config = dict(
    n_head=8,
    d_mlp=1216,
    norm_eps=1e-06,
    positions='rope',
    qk_norm=False,
    parallel_block=False,
    init='uniform',
    init_std_qkv=0.0189,
    lr=0.00128,
    grad_clip=2.0,
    final_lr_fraction=0.05,
)
Each number is 200 + 20 x the weight over its row's rms, rounded and kept within 0 to 999. Layers, rows and columns count from 0. The size before them is the row's rms in percent of the matrix's.

# layer 2 MLP down (transposed), 1216x512, rms 0.12, rows 910-913, columns 128-255
101,207,216,224,191,220,207,233,257,210,175,197,172,181,234,199,185,225,234,194,198,214,208,183,197,165,198,222,171,231,201,163,219,209,224,222,190,211,191,218,198,176,237,223,178,165,223,212,189,191,177,217,190,217,198,207,198,181,215,191,222,229,208,191,208,202,239,166,183,208,219,193,202,181,209,160,200,195,194,239,230,223,204,153,241,241,214,216,216,171,202,193,190,220,222,197,185,198,192,231,208,200,209,191,203,233,212,196,203,202,207,234,203,174,223,202,200,184,212,209,190,212,182,230,182,184,205,150,179
098,192,164,200,202,213,193,217,228,195,181,217,230,185,204,184,225,215,191,205,224,208,178,163,200,167,184,189,189,167,193,195,218,208,246,188,204,191,221,206,236,184,177,217,181,199,196,167,193,160,168,115,229,182,223,164,173,183,210,186,224,197,193,224,202,194,184,185,210,222,223,182,207,222,210,199,209,188,195,189,176,190,230,168,211,167,173,199,214,208,182,213,209,242,228,200,218,205,216,198,218,180,161,222,182,188,238,204,191,195,193,202,193,204,234,207,193,195,218,187,217,190,228,193,204,156,175,196,199
094,230,180,185,215,204,188,195,232,201,231,187,187,204,198,217,161,188,193,207,207,207,180,213,208,166,198,227,192,197,207,219,221,192,194,174,184,212,191,200,202,154,173,214,207,206,207,226,234,227,214,211,190,203,212,220,181,234,211,212,160,209,228,196,195,206,186,192,195,182,214,197,230,187,174,175,195,231,206,201,223,180,215,207,187,214,177,176,227,169,165,200,219,211,232,203,205,198,178,235,208,192,194,211,176,186,218,228,183,215,218,182,182,194,200,193,187,227,233,240,227,218,254,191,197,171,182,182,199
098,196,231,216,194,210,224,208,205,187,205,192,223,202,194,209,193,183,206,184,195,181,171,232,233,177,191,207,202,200,253,193,174,220,215,187,197,214,223,189,187,190,156,192,198,194,213,187,169,206,148,207,224,234,185,210,251,196,186,197,198,228,198,193,208,155,203,191,206,190,201,214,174,204,186,219,192,194,202,173,234,210,196,218,203,199,220,191,177,199,232,197,185,227,187,226,231,239,196,216,158,211,198,179,188,205,198,213,199,197,224,182,218,228,219,189,184,206,192,180,179,204,204,187,200,192,191,187,227
# layer 2 MLP gate, 1216x512, rms 0.0635, rows 911-914, columns 128-255
094,197,193,206,180,185,229,227,187,173,232,184,203,189,199,205,185,211,166,209,210,218,183,189,194,192,224,214,165,181,191,200,213,175,226,204,213,253,232,187,215,187,174,146,215,209,243,191,188,190,192,168,196,222,188,228,195,180,219,180,213,190,213,229,218,204,209,210,229,203,189,205,200,147,203,223,185,160,232,222,172,215,231,163,210,178,167,226,182,225,198,180,213,178,226,180,213,182,196,214,196,189,203,195,223,179,195,187,220,172,206,201,198,225,185,186,209,197,176,181,225,224,185,208,210,199,207,212,218
099,192,260,223,213,172,174,179,202,216,177,190,195,133,229,201,202,217,212,183,220,231,212,189,203,211,200,199,214,193,181,160,183,168,173,220,193,186,203,224,171,188,205,209,220,187,189,219,208,210,170,177,193,185,156,224,221,211,200,236,179,202,237,188,200,205,190,216,205,195,161,177,230,224,210,212,177,199,209,229,217,226,193,183,196,220,140,153,208,194,182,180,211,205,192,214,186,190,179,213,222,205,195,196,186,214,215,170,187,229,203,175,207,198,201,172,183,197,179,211,203,227,209,209,216,187,177,223,186
104,211,234,184,199,157,225,209,254,158,179,218,185,215,218,243,162,166,218,177,207,214,176,197,194,183,187,222,215,190,203,195,222,167,197,206,205,203,218,224,205,211,157,226,220,256,191,209,169,185,167,199,225,213,196,177,170,232,198,197,194,189,173,210,200,176,208,175,157,183,178,228,189,211,212,201,197,199,208,197,198,204,181,217,167,199,222,169,187,226,189,243,199,188,236,195,173,168,221,213,163,201,206,201,224,207,197,189,208,178,192,179,226,223,222,159,211,203,226,201,206,222,243,220,220,226,200,196,203
107,181,204,177,220,178,169,202,211,216,220,193,250,224,221,206,177,231,221,201,235,222,206,190,156,214,211,216,209,156,179,203,179,207,180,172,201,233,193,160,225,211,222,198,186,172,192,213,223,211,171,204,193,176,221,208,209,200,218,199,199,215,206,211,176,207,212,202,199,164,191,214,206,174,166,208,193,223,208,198,228,195,209,207,169,155,185,197,191,205,173,232,188,185,197,208,191,216,214,240,154,180,186,223,191,224,226,179,185,177,220,183,206,219,184,163,190,178,209,209,226,200,203,213,225,206,213,160,133
# layer 2 MLP up, 1216x512, rms 0.0636, rows 911-913, columns 128-255
101,222,231,243,176,243,201,222,189,194,206,156,193,202,214,167,216,207,156,210,224,198,208,173,190,166,208,222,206,205,184,214,204,188,202,195,214,201,201,191,214,183,200,165,162,193,179,170,194,182,202,175,191,193,240,225,207,227,188,235,207,190,204,226,184,201,195,175,172,171,208,224,198,203,185,183,230,230,187,191,196,209,214,213,215,228,185,209,208,198,210,183,227,215,185,183,184,201,174,196,189,204,225,189,185,205,176,196,198,218,210,181,174,247,205,221,214,184,178,179,252,163,217,167,204,214,212,212,201
089,221,203,208,210,237,234,218,212,190,182,167,199,185,159,227,212,199,191,206,199,234,234,189,186,190,233,198,182,235,226,208,234,224,210,228,193,193,220,188,211,195,212,218,197,197,221,186,215,193,188,180,170,238,198,177,183,189,171,190,203,157,200,208,200,202,180,159,202,202,198,187,223,197,215,163,209,182,171,201,195,197,217,197,190,187,191,222,209,208,176,194,202,181,186,231,229,197,207,227,207,214,178,174,194,183,187,194,166,180,200,196,188,194,199,204,187,214,176,203,215,197,190,217,218,175,173,188,202
094,192,187,202,214,213,204,200,184,186,160,205,188,185,229,242,210,201,184,198,207,207,176,236,186,173,227,236,180,207,207,215,185,202,204,213,233,194,211,185,229,179,170,220,203,153,201,225,166,183,150,170,227,210,205,191,213,185,168,181,209,206,195,227,218,204,185,172,190,219,201,224,207,211,182,227,176,223,205,219,188,187,199,243,202,184,221,172,175,205,201,193,190,209,220,198,218,217,206,216,176,177,236,231,192,203,210,212,211,200,212,185,189,234,243,224,219,194,191,221,190,198,211,195,201,202,202,165,182